Weights of a small GPT-style language model, trained from scratch on English Wikipedia.
Size: 9 layers, 4 heads of 32 (1 for keys and values), vocabulary 8192, 3.57M parameters.
Each number is 128 + 24 x the weight over its row's rms, rounded and kept within 0 to 255. Layers, rows and columns count from 0. Numbers have three digits each. The size before them is the row's rms in percent of the matrix's.

# up: layer 6 MLP up, 320x128, rms 0.101, rows 68-102, columns 0-127
# down: layer 6 MLP down (transposed), 320x128, rms 0.0991, rows 68-102, columns 0-127
# gate: layer 6 MLP gate, 320x128, rms 0.109, rows 69-103, columns 0-127
up68 096:095114100125109159151090164106171088093165115126133142203076108149127130124132104127106123100132124163154121113123101092120114108099132103135141096135142156160104122138105149103089082097161105140115099118126160134103090117134122144127120119133149114138149136128119148096101143094148157127158119141132139141132119155130138088142160176105152170143098149106134152074125170139144096101126
down68 097:117156111061092150126118137156126119144075141126133136126133058127103150166150155139117179064155123120186111135157101132149109125130130138100135159137136106144105114105151087118117156145108108119081125152117139135143089135133166137102099121146144105101154110161138150116108154122175127115092131134148153176108122123123115085113155094137126149151139124128133138163140099137141095138107
gate69 101:157133161128092151111125128124093102122096063107132098099102127109147130159164125128128119116107094086135110157124191117138126112130123088135155131153125148129102120099128100105128130146093138102130132076132107106131119146132099097127130137192088148127172150154170116110114155143134106146146101149147141170146151136153125157143109163135078135138155098146096130101129121144149146091177
up69 112:136116149084126122137086113067130084158126160164110115096149113154159120159118133115119119128146181141107142107067154140121119117148124180126124132124134086125113133198188121138114075118121119104131155149152147143115155116153124165131144120132137129139106113121111120126131157116127145143100084125080128119144127123113125138132143145119172066132186140111115150109124158124134156125153
down69 108:117164124105163123167150135131185111077127130120092106116096168100095182102153133146133129139117146152117137129192141120130085123186126105161102152142109122149154127106145122085123107118115138121122121122106129099128109069122127167127119148157124097146095109147111124114128155126112101145135137137154150156138115141139075091165131152107130104147122142149123106152106179114074123115135
gate70 091:114104139123119121150129155114131164118128129102130155161145111156129097133147108120131153107130139097154147097139161123141122158112136100144155125108112152105110135114106104067148119153088093109123125095158116150108181125126155121137134169101105159136109112116174105105089141148108107162151134161150089191113101178148136120116167099111153134094112148075088152170121124119139111142095
up70 095:160153123140135153121155149171124131098147119097128099144120131110149132104105162117151094117090132117116107090151138122163126115127069117111125132123135152121143091101128141127086137080097192151150149121125155115179135114125125107165116119104119116095107125146176140152178134139164072098140145140095132125137087140179129130083122088135131132169124143130120115106097099121130092155118
down70 098:120147117148141100145111117098114117109167136147082148119102117177139160158127128124135136145115111127152161160101140120128133115125157155142121123111089137160123124150132169115155140150128082093112106161073139101129119112117140131138106076124113127168135093153112120134108123164062085070159112108095125150143115167119164157134120130142100106144167139148148136103160152103174164143141
gate71 088:165135129139134098118152101136169103105112143151115129137156137101134070151157105112112105134138147131126134130127105069147165082145124134142177081097113079128142139134063127105122123157115166099151109104109178165132102169116151130128127125165147117151137145143138105126163144104157164137094132172160126146114136098092167122114124114111144101125140121116144082099132156117127112128150
up71 092:137123085178113094193137147149125115131095145159114151100147133152128119097152166125133112138137130152133118101150113108141086124168139103150112153130128096156117147068139129126113113132104176161123146110099132116113128083121143113113111096157123093073099125176164126144135156136166141118131152107138143120164132198139106150121140155166127121124085151100151137109115103112122104119138
down71 093:119140075089195132133126130121132092088172105144134146083107103162133133124100174148116116126112120122160111155139138094115080132132149138113145107147109144142143121150186078090123128127141119117129128147133117145130128122130171146116145135091188125126138117114136070106086105117098160132111124121100137178130111160100141142117152162121128142122149104161168135136172095125155130114116
gate72 100:161117187142133147115105170140195100090081147163135121114125084131129112131156103181157109139131128118180140098119145126089141102117134143111137100140177139099082134109121130080092139151149134126115113150114169130104124098123100124104159136152084111141143116171158104120137120141114110117105147140160135150117116123105135118132120119062124124089148100140152134129163100125136128114116
up72 107:143161104158097111134131116131165122126104148131123128138115122116135120129149108149072096118139065143138152159137137120117173121104100146115133146119114100148143107076129118139132070107112126134147076141133126143155140103164126124119143136122144174079110127137127124097145132110087148191139107153143173136120145195114146122153105120146145083093107162094154094107112130116147092119106
down72 110:183119155107127137153145169154110106108148139187125157116109049137131111142116116145180088153119114126099119107131153133135142119139122175126127115105157125100124150132140125144124116128134117077079079120145135119135099087081127110104085131121135140128151141124144129149127098110139171141131114166158130158121145147134103106161143131094110098087114127124136106141160114121197114122125
gate73 105:111142136150093139151137099095139114096144118097146125083124117062118105144153137139110113143144089099143128084116145126123097111172145111137140144106116106107119104098105116097180127150145132129155114146121146173162144068141133180194131155107132086107151135141102146132143126103149126126131097126150130152118106145114095139124123143096143116079117080137152164129157127137152163102150
up73 101:110120130074097122131137115100113116122103105130118092167127128141091083137118130128142141147136139134123155133100093153151128165142140109137121122106151080119102112155140124117152095159147162089157135125154209114119166125118119124168142142141134130118144135152129085161156146081138123099112141173105131145084136087128132114108177134163123134129137131139098136138098165096146180121077
down73 101:136134141140128128119113118153151132087150131129157103145096107074138145047128126143138123152118139131068119107148131129128098139132066124171147160162167138123087128146113127151099143101114121172112094143107143177098134090141081108105132153139148132143148149120129100125109130134130130103142160135133133098170154120129123126116131144110124150118089155113185099144130128167078156130098
gate74 096:119145121141124091107133089110129092094162112142124133100139109107119147200124134106102113124119108097124118117098112135137151080162145123124143119145155167131139114142130135133111129134130091071115123133084085104140127128100151129157102106108162130105134182140118107116085158100120169139112157141179145152103117143158163132173084156100119159145152118157107163111140137179142125141121
up74 098:116155106054176148121127132139165126086139145129148075106152122133112127141133131046118148101118119116105091146160112145115170109124162144149151105115132105144141149120114136085135161134157108130107142117129124115112173167099104111114124145118160123141107074134125123138111106121129127088159123105134088158118147145141138093110183109159131123110120148135147151167131085123138159101121
down74 097:098121081143088096092087115119110132138139143168112166135140173130142113148168127077128162115137116115073128113105153102142108136142097125128177101138125098128136137092088154156120114104144107131131135103122127159089170113116142149107144136120199092116120101092125127130112138144134133140153100153163106166122155167141166123118102159166138096098109147147122157136150144135111156134124
gate75 106:095145106154114125104134121128147117104107097148127151107096090140119170158142057088137139151144114084152112147159152153125113136152150114147179163088136115109147125107095094132124170151098129106116118123134111152152116107129130107095112085162111128104145122114163166150174129109115139146138143124127084188109109104114118167143109148127149145109121114142107084083143143110159150134139
up75 111:104095112125134143101140129127138143145185143170121134131162114171133140141127140142079103089165178128120134129145161141098142128099113135135117160121096191100140125187143154134121120104115117122152110122143151158115126111124093120116073155138174088164110122117138147131145099102130112102080114121112126127137079097103137182138126129158112113164096136110139139165125125098152164116114
down75 112:157109167157127090123136121104134116128134103110122140124152184120122105206098115136084133104122094103172142139113104126120149163127105126073152148135148123104140133091113123136101122153141140113166121142124111121160099129073176158128105133124162150116112174096128124092133155122139162143143146161124161161118123110156128151106100118110135093132140152142110130138061130169097138120121
gate76 114:105138160121123127130168095167095086125109119138130152115111092143136114152148107140134151121114129118132119163106150134140114105147144108159148156141131143118108168134147094094099102132111145125085075126092144128086172141134112113155163128180110156120169137146127137131116147151106109163132133118114118170094111115150144132123085143087109119137143108133142100154081077087186097089134
up76 108:094144112165137129139107127151125114074095130132127151127103103097170113114144146113103130182146091125129142166117152181132132142145117148161183135114160110120095111111160066126111129145159094130137119115151116148141155133145122122086140146137116113160093109187105139141092126137122105160153088153164120154095126143154127135091098124159121122123133120128090130160091084144124151128156
down76 102:089152130142116147171105111118148158150108099108157144109117178145126159117085111114103147169116124159127152144148093092121140105080128121129143129087146161142126149168152116118117133125151072155134118137102135123127122173164076161125068146106093164141093100116157127110151113149090108131134118133105123151157148145137154149097113123168179128111105105149148123100101117109121136114124
gate77 114:155176114101099075106104093107135166189157143105090104154135114092165142146142116131158154101137130107117131105133163132119130097128109102132126153149122150127093128116125131132124126129195146105098141108137146110098135102141116147160122141113113141154121158140086133148111167122113087114145107100163124126158141126112059115179130118158109099169130105098143107129152138114150155158122
up77 113:114104118112168139146142171105137146114104131074174127113133131162133095100147145142094134140140147119150158109114126120183092112062097152122107101136094161120170148176135130108134122140105119148152104122145094158137126147161146139116161105128133097123153128140121119113124084123097117122143085131082101138136081134123159187117117126141124135127134104116107151180136155145132072119137
down77 114:106128114114093153148131142138134129152152132134133151150115031113140153214108143110089119128136165145078122142149099134123138130078118101158091101141166124167129149142130160135136146127108139123124129168121113095141115123150118117110167131133114116142126138153125094130144116149121142146136140114145141160123111089132154117137058103115129155097130111092156105134137090137163112097100
gate78 087:144131149130140085144125152151115126129150133112119129112120116110116104195123112141112124120099123119138083158075156101172140131134106141181143126171121122133098160122125118098145134117155186084137049123168131109063104132159154131138145142103136138090132112160138104095142130138113121143103107091099153149122134153126147156122132154125075129101130111113148112162136095141147114107130
up78 091:086105140123131121142115104111107085125140138102140098098114138098154104135092160118144126100121061150142101192076166105142113091132134131154142147157092192164120149139137114105139116184158148130157138157118122118118102105128124137129093137136120103099130077142132104106134146121144115147129139139143133153157108135138118166121208149127116132133145152126118094157143124119118098111136
down78 089:105137129164168179135132103122145117096147181126078158107130179137118092111159088132133112126103103105100133119102139132135132129145128118131144123141151105100115130117088113124125086171144149121135108132150119100101123141149116148139158093114164125136149095098095152167137125149148138110101150139118094095142149134120169114127122085067179150114137141169098149120128136171088104162142
gate79 095:133158099137102133117105096091151106136143090158120140151105093120159069160147060143152100129114130134138091131153166154123083095106120117125115142138131139149158115167149099150161122098118135100114109149110171102121112109140148155129134112141107101126132136109125110159156117116106169113140101088181136136173101133108130115121133077121130167135101162143129122151165180151143112123126
up79 099:100071131124121105157110134115141125142149085125110116068134117139096159116122143112112184188134128100134131133100104175102161112155124129145117124137114103135107154153144124086090110116141141168117153090113141116197098120122099139171114104112119100131153108165162171124115110128144104127165131116112140127112144153148120116160124195121141132121127132151130156119122132165127085129101
down79 099:096136084113092158106157144145098141114110149139127114090109120129121163187159153132118174156122152130161138176088103145142144128143112098137144147108153110094106124095149110104119121106126151106132137091134103139158127101170095175100137135104103120163095116155100179137119120114120079114114157131139113152122116125140160128154112144088135150183155109093100139141126093103126159131107
gate80 106:079143164161111151069129139125146134080160127135112126084121091115126150156171104162129164122140107131141081113081121121132128130159113114154148121100121169121121160175118128143131150116132133083095117074146135124114129133120127131122145124136091115145097088161169130134121145087096128116155114148153080156097125162126114117121154163112154149089117122124100135140139159078156134124126
up80 107:106181129132108091130132138135120127108158115197124133192129138125165077130143133139116137173130113103118124173132117155100104135141141144163149130102130094114148078119086166103104091139153111102152123140115158154118106112120110093105077136156178151179118110123126086159129135088154139105159108130134123141130098122118156126144149095142137123119114112102164153119114141106126146134156
down80 108:125099168153133104147147090133132173135089145126154167138123190107142096131153117150157131120091114119091142133146151117079124114143121117135160152081151118098109111138167130163156105122088146182131120165110144098115132084133100141128157126133140153124111141129100117088155096112143122094118133115126109119125140109133142179112112142137128151061141131160082164128103123119090153123119
gate81 112:158158120121130126059089136127130135125091134147109124146162090132120107145162123113142136114152128093141138148122132117120148154148137133134122132141126150079149120131117085123112160097167096071128117066135096102111137180157127188128170116115153105138123150132135150098107117117150136127111078100137113162132080144100148164139167095154119115148144107122108147143115139120180141142151
up81 106:130135155115136116158142059179117168150136162109114138124129114125118124127132157100187116181102167148137151116091140135092089068135130139116109153153092099136154159129121104094103109140113099121135167129081104114110131129115165137098134133106158101130092184132129159119139123135152193123115117148111136129117093115109132135114149101123128181131111125138104122143117116160120139132145
down81 101:131118147098091123120155143146133139133082132097112125122164107121152146148174124180110142116126138123161184092115147120149112111131136096125134162141153127107137145088136076112069125160161168146115164133157148168174132120145121112125139105144138077141118086140140143108150099098119137129076152136117118102108106139144129144115144138084100133129121117168058134138104141122136097140123
gate82 095:117122175143109142133134126128157157125103108118151103108110124115094157112151129159111110140139089092141150136140142145186123117157145127157144130098075137070142088137113135115159131115130087152139106147097110168144101119115112188083109109106087155115102076143110104145161135108142137126173136154121125142097139146134126143164118166118154119079121113125094159133148155084120115131145
up82 095:162141093161064137109151126136130114122100068089091134129117136152157112134107129179131113106130104126125101135137122114125125156112097139107139095120135158117115134099168156148094121127149170117118117139114095108147117125110136103140145108212098124147155116098184122138129157138099156131111110154133141088136146166134143101101119127098131161125165133146102140138146177132118132147182
down82 098:123094099079121115123137131151140120116152170142122145141120112117153141129125145146172120139156093139108126141116105164118129123151186112137149130159099082107073122171160094100119120158146105095053099129123135090103157113139145122141103113135152121099107123108125161130077142156144137153103154144149147118107143157076115115117123146120073140186122142120150137140120150116135164119121
gate83 094:132098135125141092078142146171172142129119129114121121135121099081133134139154134149133176179136125132095135121169123122148125150134105080137120152072129157121112146088109152132147137130074120124162138097115125130117154148122123165130092163105144158099118140137163187101106134142124094145145095129159117137123155135156090131094086106106138128129114150099142104117134104154138150068154
up83 100:110085142112086131140130105116163142175158119089092187102136118151129126128112147099115134129116146138138124094119174117128094124153142135120147104167128116083144138147088113113133132123094118116129151106130159133166137148118152124121084185123116087166139092106176109123093132163096085155093127084157156132159129126140113148151101145091121132135121129130155120136126088141145152112172
down83 103:120111082150124158173139153137145120139143103100104146121160106146122110115127130112066136128160084133101124107107139130147092119138139154105104098144104131124191142158093135096140144150105137132099103139133127122108169100110129117110140120150114116147169129099157094102155068104165131134148139131066129158104164131139170160146118166144108141166138144094087120113131121116163151135148
gate84 094:113148097130108092089162058109159114181112115089113119096150096080110150149175137089147145129149150153155091125131141181120142135121131119127135177112118162139101155109110131150099146112125109127114113101111143126151105167125097134161138110075101112120093117141109133135165147166096109120136125101135134116087129109121124163155118103127126155087113131127151143119149153111145139159101
up84 102:155136139121102136123134078128090124110130099173159174109119121106102143162130151147146138160116121097084150101133150156108132107122141186079096110123120158112101172115123182170082113136124109126118099103116140145116194156127130148134136137117140130151070120161160129116130131111088105144130122137111164128107131108121175140144108083105128163090135110147118120131130108136135099139101
down84 100:152105118136175123164106205132112108102176132141158102136133072146134129118100141124107089133156125144120094114153067120124130145167134141164113132112128141089148131142109088096152152106128102144123119173155113117155121130121083099097152182143163108102122118112098125096116104130105127106137121124143124132145127104131160145084100090151142123182118104118134140156146152133135116119151
gate85 109:142151123089144120079131100123161098157143144072150069133128084078103138135162140114099137073151114116156115127119137126117116158130098127110140162158090147141134084106148108106147120110110135126141094148134161121150116155111103147156132120114134101152124131131131107134152130150162170116113089117148101168135107149098145118134130119142112138201139114117161154093142125164172147152146
up85 105:122118180114131130117108151107120126118124178134121113140075138115115125096147144142129086169112155114136126122143117153100103145166123126139147182136156122117136106148145148117114060120133102151078149110085117175118124112147106113124150159143168122143129172134127156096155099122123133127131132127153172138153102133124120100062135091059117135153109129113111155149156131127121158094157
down85 107:171099120133126116164138119123124121089093120146114144146133063166122148181136142125145101134084127121176111124144158126169123098149112131133137133131118096153100106157105136125109154124155131051135153105139166132151143116179142114128120126118110147138127115149153148140121108101123139137152120090139068126118159123109086108089127135078153127142146121131110148178102110123099105174149
gate86 100:103146119130103129148122131131153119122123150184090077133098116131167091168119142118145137157124138109137129149091182161113142097130088125166141139157133097102096169116128122137132133125127124100153123123096113130165133143100143128133177107108094106116084136140099122124156143075167160168186119121109122134116098087165129157151096141118115143117169136114133100144142098107141154165140
up86 095:147133140106156097140163105129158069125091091134148136142101121117125153110128128136120102152128095123146137130109134191107130138098151122143144091096166086119125135119175143113100117143153120142110161146136122132110140203140153106137136092151166119103128098137106066103167094122134110142152123138116107136141124117176146153140143104104139127196091110108149136128104094134123100114118
down86 095:078101175111160106136106131165088131148112132130122152140125141130137085171150156109148127122139154129110134079160118114120129130124118115143118088093109128153133152134183145128160130136108132100117104126136113124108090151124103111122142123165105086094107152178180099163175105153143152136178097113151137128127107133130145121103124135136131165092129117142080127177085116089145145111141
gate87 096:135102119110156149131185137145100180157102130118130102161148107109134101132148116118118165113098131127129113119162091153107111148113105117139168134089092130125088122122111134118113141145132172122132137122180123152124131078165143139117153158124099137168149099133127117119109120099102133124134087153138103134137112094091103130116149131067131149085174076130153157133186171136135138147134
up87 095:103124132171150128167118123115128150143117126157120113181125122118111090106114136127122059124118107086133156145150152121098125092147121122112079160125167134148135126135133135151115139117123116159123145092089146084148159101123092152099172157125072177130106162156113142100108131122159131133176100205141127117107119112117120162138143129111083090140123130131111124125124146096132109134114
down87 095:120126160104111127136112142125110102088118101141145130090180179124133134053159133105157111143174123108145167163144143117120143118120131102092151145113077142130097176126108129133137126145104116149100130097108093167156121120111112117155113131156154126112122144114113141139156141143143094109160119133121200126137139099149081133113134111124176107141112122157127108099129130134062143153142
gate88 101:135117137121116135136125091142077141107123157098150105139143123132077121118132122063132137098116116154158116135171125104115145135134161106162124168107115140105137129110117089098160148106154133080123153113104101151093114105137174120115114129136117127107174128113162111177143124149134137126083142132128123192134132136135123114144140089106153089136181133083087172127142165144163111102134
up88 094:125099144121200112170153135146120175144143120164126118146144135157134167118113132145132164124158122125079091121067128129121145128138137091111104107108117130120147168090169128120130132180146169131137159108131124070094154165120123139121104168141118111108102136116125102108112185072162144100129113109102100111141130121136143137110171164136141134124123095116151154133131101154118134136117
down88 096:121104129160134120095139120129110131129137136137111117168120061133085148216142105129091112138134174160143108123149133132139135145136091184123107135102112132144130169092135086148134126156169131128098136096118125104150099129122174098131116127165114121104120156119120140098141123139134119132095139144138121126131116114159152092072167122141138101131137054133111100161112128149158119144145
gate89 097:127124143191113117140163106120122162135107147148141099140126106121113143158138098094130131127160116124114090116102133102115112106152126176106176100132116098146113090140156090061107086118117130114089110129121159153145125134115123157137125139103092127110139132134134108170116160119105124134085116159112176201082116163144130096122123142137166113120110121129173134121149131142178140148133
up89 106:128152143101154092139128151157120095146121143118136122104113120118156163100129123174157111112151142133155177132116148150116107119114130117125072152167166157102135181090152153146088126154138095150146112134130093092095131112149117120114088116179138121137132159138112116100130121136128116121153152112123111105184132110119113182077091111096109157155138108104101090142102137147107088109120
down89 100:146125127142122124130178157157105131161155143150153137126134065144127146123109105167106134141142171134144147152139163099153114110134128100134104143101171142137137079079145166117114106116132106095122120140155113102136124110086138126144090117128132160102122166155130111122136131100122118139048100104129138144147101110103090143102113140131140133090156090106110093158111144177145138097170
gate90 093:114104175155105156115164140181132081143147118144094145092146067119176175135106125143152138104156135110173112129094132136152103113096131136113080131120150131142097133149145094125112089086097120147099115101108090143130132133130158105120114150104148158158113146139131158120103131132129141148134113124106125132095093126094105125158113170109107132129154139124181175149101135141138149166117
up90 095:127103131093152136127147099132097122155148146115096129165098122094108155133120151133098132121082089140129096140125143122085146107142127136103110171139157149114151112142152083135137154149139205127143129129125092090119095176182117099159116127160170144144108134138158123163156134154095152130112092107181111126144114107120105058140141142090132144148129098133125121142123121118127114151136
down90 096:129122142159159121148163096144127155121139132116136141119125149141079101139123118125058104143124159130126095100163124105129126133146123114141069092135095140164126114113148179072148108116143103188109136118166141130113136139136119138120181172146122126120138114154114130133144126126103127131107092114109114176122134165167089186117158120120122116124127144144097148102088117151073115155133
gate91 103:151164169166115077122119163094125097121136108132115091127141097145155153138127141111100135141144102113124113115131168175114132145146114111185110158106107129116149106151115120132141126101161140130148063127109168145124131106169136153180133145131149119141125139142104118117145127097125069103165094126155073134192112140126142146118098160121130119143148071105114131122152116125119127104145
up91 105:110121118116139142122146142141113137134142098124120147105156136111049104129138058102129087098164105121124118119134103102145136076140130098091129108180161151138135142093139105080125119134143129133108175117131141094125137106122128103102091088151144166106152141106150129159140144154156174128085151107132201153098128146120096132129165127123112148118111137116118095124131140139156150120133
down91 119:135134137103114100106116133131121129117117125111127139130157000121145127167111108137138126133132111121131139115143116121106121122149119123106162147162125129127117146120114120141125128115168124049115130117122130149134114113145141095138142158127141126126126135118150104112111148111137134133146149133143138180135129137130108159127126125125122134164129123121119113100104127123255143121147
gate92 094:142139117070130139133121104108157112144114109140132117105127115122165134109149100126111164180089106094141139097113155135120149152187076098139116160158138156083139097160157080113117161136147142175125124135163115118134092125143176121142099145135153122155160153099131092140119171097090135123154091127111102129157124124155090144107097171123133118112126107120144121123126139102140101110163
up92 093:127150109069165151133095122126128096081085139148153142133105129128154111135164085115114151146077128128093138126141144172183143137125127148172130145127132138133153136172140098115076124130135129151110073117165171097102121162101128079144116129155118149119147112122179087153097128117108136129108111144109107134146136113111142145084098165144091096105127140131124118143135138109132137160108
down92 094:130142135151102136130115098123138147127115160109075125105139100132086133051129144107114102108128102137145134132129129145163145162149115139132168153161147174133166153123075115160127134133160160163081137143135094134172106068130113148126132083130127130095124077149086093134131069125132158120117121134161121109108174111134114123158122131131127136143109152107137099159137136132141132131163
gate93 096:098128149131147119169137123150123103144111103122115181120109113152087105164148151061115195159117115160117102131165111123126161090132121151186141140116131157107099166139114121119129127105112121097165139092080141120158102147101135120138105119139091141087113141147170110107146149150120140145111114118130154137153156126151126135128097133073152153132119113067090132106139108129137121134141
up93 100:177155134156149147115100114106146121154138106100139106096126138086115155128113105117099051102163126105120099157134120166153100138135183120138145148106125115156162100165088156110078139122103152138130125185115112122144083124107133108146148116127163112106171130104121145142164149130134119113166109127064111145133130144107138118117096132141139089083128149158154126125141119125144134113143
down93 097:113117112156127101123124102099121091129140106156107154109128091114112167084156170118159167122122148140129102118154086108087149156119165125125178157136118131118097140117086135133095151114101119108105149150139140145158165086125119129141121139105112143136159108151170115166188189146132149129148103141128140132137162137107070130155118122150097100108163106096144096105143105127118137124102
gate94 097:131166151123110138089101159143175110168127173108136083148120117097159131156149109130129157134150100111138129123145176136086100063117113110131098105123113134176116114164135126133131131108127081101140131129103116133123162132125131110092106144174138077137088153145116119113096108100109163130138165149144118148093147157129108110144169116081125151136122102110089147134099170125145116106120
up94 095:158113130139141126100105133148093165148122133143113126098131115104144093131115132080100114138123135130145142167134141136166130099116105141119092137132148139141162108142147148141133079118171168142144139128088119146160125119107156120113109145126158105126119162084113112143135054132163115098118149121163104126183130113151145123066103115073101127149102127147152086114096151123127186110100
down94 095:125147065175093146147113108170104091118128099100117149119099116095121150151136102112153103116170149075114125165117166118122130130131158096131152129099116125111155142148093166109144142109116137146159138125124158151119142144095138117150102130137143136102069110118130129154130127152120134169126046121088112117134148137151164146119118154160105132108125101125139136144101107134082137180130
gate95 084:172096175153150154089134104121150164152095151128126088108163128099144160095089167145084137121125168155139128163104139161135128103118168136127161140096080110130147114119113117127113099085112121121131149102122113172101128123113122119138163168130175084112170130114089147125131119146149129093145107145143082129127118127131128122115144141137171092113147142146164153144171148137106106123134
up95 093:129115111120118113105144122134146182128121141129144119150138113166183164126111144139101161097080139133142107140120143140080096175091184101129148149097112148118146176124092111075155146128115166122094113103172089142129088140094149106130132176149137128140149099117115143132155086117142110139122109118134105152121142151156122175149146115125120157117133101119135114126099089125126085094145
down95 095:147117098108139150168127132115095142100063159119093113122116223112092137144162086074149147131124165115081130135141118145116120112158143141153134130136119148086159124125155091094110157148132119126076143124103113088147138156123134164116125125155101108120121152142136152117110173097117169145138143145153117096143112115107148131120121122114149107168131143115122132114120159147083126134128
gate96 092:148185097118112112083136133094161129096098116130139139178140115120111139138125165114114126130129114058130136129171126130128105173122098121122124136112128197130130097096136114145132110113095144126156149082143121098098060160111090111155098156143111155088131136112148145138115119107101109154102157145169146150119092106112135126124139139156139101139133121135123165116136152132154180124152
up96 094:110134141143104114147152133095161116127181127169090121150126141155095141111144138145098120147155078118126158130079134133114132156119109164130176154109146067118099142129110121108079093116159158146163167103106120129136132156118123148147099086105137110123085116142157107114113167110178130166136131170118153113159106159133114123139145157097162136167139144112096144133130106119117141122094
down96 095:130175087160136105141147117130127169143156123144113124130131142141145124073120141127115123093125110181083147135116103107103161122126144138116133167119127102136172133131116106125135142164155129135117170151152157154150121131159141109105129180086133133115093118104102115089115136118111106135106158106142135085158118131111069134120105181104101153139144129112138107147106138060086150153167
gate97 096:095171138125124149147092127144166137078157088134112125128143092135098123151130143140105114123147115128109147111145096127109089104134084142150083167120115124116157129125122140111135123153204163139103156154136146120127139101115117149195135176129124081140138132092099142153141118139176121118161154141138113130118125113074099119146132109082118106152111098101146114126138124135142163163093
up97 098:151104103141121119150134171135121119125143098132142098148115117145113127167162138151129138123184160122119152113118115142086090204104112128130128100131134168112118114109117124074101096098119138112148115126138161122129128123073124150156107111160139111165118130132130089118113127124114115131140132167150170163172086134087166154145089127176142153136106128169128147124160086151147154105111
down97 094:093138141113121164127119120146118154110123167100160119158141187114084134183146168133138102130085144133153116111129158118144054132119123126128123141111098145099143167108176129116125124149111163163134143048125112112159110121154131131113109110113124105145122162135173156164162134166122132096101082120132095121094159130137128128130117125081131130150122110090144127116134129108115132110112
gate98 096:175090134096116141116143115189110118136092144169160131120128112129161117139129118133156152114157103114129073120161138158115137106078088135135155121106121143121131131143125120118096143092157122124116174141106130140101140129128059095105091130192098133090125120148131137137125137123158089136118158101119107137126118144093128165137151162162133111058149109123116153114150151153155124140120
up98 096:140115132151135127128077136136097131139110134103096144177169133148177125144094147159090140101129143132122128104117119123178104090107135136115200129158133079125093160125165108123109115128124119127148123131108169137093120090092126112162154117146166115099181127129139131127104181129105115127108156095148134112178130159120141149119143131077126145114131093130115151175114127107135146099128
down98 094:148117109141137133111129101140087118113120150173107134144130140163165149110164126139105147131107084140161096127174143111140123092128158117138143127188103057101104141129146127129113101137122161121131160090157123138111129163121137110159090132125102103126166096124148125144146127158165088093140101131107116136090119127109130171121131108139154103160092145116104197124164114117105086137138
gate99 116:144150119101128103084173097102173117118098103112135146107133091079157152164136130123127162112140105109139107084135154136137159126131121132132113149123098157099102146123119110148097185113112110081139121128122161164133125151122163123121117097135127133069140150119139132068153150119127146123142120090139112182150120116115130133128112155133147087141158093119127141102114170142190095138158
up99 113:151141089132131113103125148085116131074107142146167127136146095147158117119081153152126140132153115102156153126097111103152135153105140127131121125165089121095158099080155071120174136154110097119132141131133145143140146170137133129136109148116135109107106094096100116129139106079143132153096146096132117183147087110185116151133161122133114116178095122118140124121123128125164103154158
down99 111:120150138122159121151122146124132145112122151122171113149159225149137129107123165141140117153133160107157106130157132131125108130113138123079136083126122148109104125100159137141186101155124126137173136128164125096118137137144115152138118140109114111128129126107092127136101114103127099156135151116106134084136114106127139126085147076151088133184120129090157161151075123099094113147098
gate100 095:141171089085159111148121092109136125110110105146141138139153112080123163160142092101164148110130173111160159134111114126116117134143161149143110137107124113089148136109089092070118123132122143115125108149140115144103143104103118118141156091138093143116158147130126111167131108149150117109113153148104094170121108077141105128182108114122150146099105071140154156117090149137155110095118
up100 104:161136130099141185109105142094125152103116152159132133125140121168155101086111089139108156130115138116162137151135129127141139142120123111122147125150093119115146127118119066122187100119114111138101103116146131145104185129173153137088172155131146121117149125127088100136098129122124084126092151106141066132135162124120119110148152122157148115164162152118160116163091134129118173117090
down100 101:124088115124151150138117087155131130086143133158189127150132097139130118184129102122192114163110158138135143131109149106139099149089158085123160114149092123126144126130130091149128130118112125061091156106138144163143143173133116105129159119141140113140143104104147118171114133140122137122149132126111109090123130106127138123082120080117124142115095128095177141154134182096113112125102
gate101 096:124123115138125125100184111144096133119147172144060085134087111108136113152118128116133121127084150125157129168129123112107115125138128110124119141103146097127130117149100117127114100127099127109123082101073128077131111077126153103108089138163156104134176146152121165135164080129175126133098128136175131133151104128094114107146148160141168122154162132115154134131155138164146147112141
up101 097:147152153100134121147130109138113156165154101141083113100143136093135145143143169134118086162134133124126152153127115136109109090075143117108160110138096137137139137145139184131096154110115123160124093116134157142132110127118160150154124114056120118160175121130141160111146077142115135180091128115142143092132114083120128109145056102123119091114114125140143137136145159131136082147130
down101 099:106114110156144113102115169128136097149129113099151127123128160131141122112149153138115127126111119105156171085134149184134127166108121093119154102097149160162170102126135114119133118151150130166146182094141115156113118169161161143121157081135090161103128110115133086119096119135161161142118131114102074117126181148155128127106130117134148119127117113113115127138117095126061082130104
gate102 100:134145173164075117114125109142136172094094142159122124186143122155101117133090085127142132128171138100114126144133106110119123092148140088153149142148107147070129124116135100116111100123153131085137163135105141103113111138133092166089155165171138097152114132164109121120148144114084159141125082143145146137128095115154103153165152124142126117103099104120128140170122117110155149110150
up102 107:145092126103159107138157149118124150126118161141127121145149153151112108125113153150161167142123126136110086105098142097155133097116124146151108123102134098138134150124126142118137133125164155104121152131109127104111181061125122204152099152124113168132158115105126101160111167145179105058111149120111085105172132114137094114114167125120133140103165122123170114125128121116110122157120
down102 106:094134121108144144145170148140140128101146148107082182162124140143076127084167137137097120139095148142140103141094103129134109153148104147111086128127118171127191157142092145113146105123100107163099113117129131114183149143127121137161143134139113105096098086119111115130139119164158135116104091118082126092115129096144140079164093150145122134128154140141132156129113146098125141120169
gate103 101:147129112077142138097138102173118136078097141131130108119154097141135127140142091085137111137145088118141124175124117087102130100150112133138116122182109117150120103121105100124145140153107082117126130115053118124141120135109106154150130154125145069152154131125120161140163172138181143140133144119140115157153098102118140131092120075106155154144118093134152166110132136140152156124103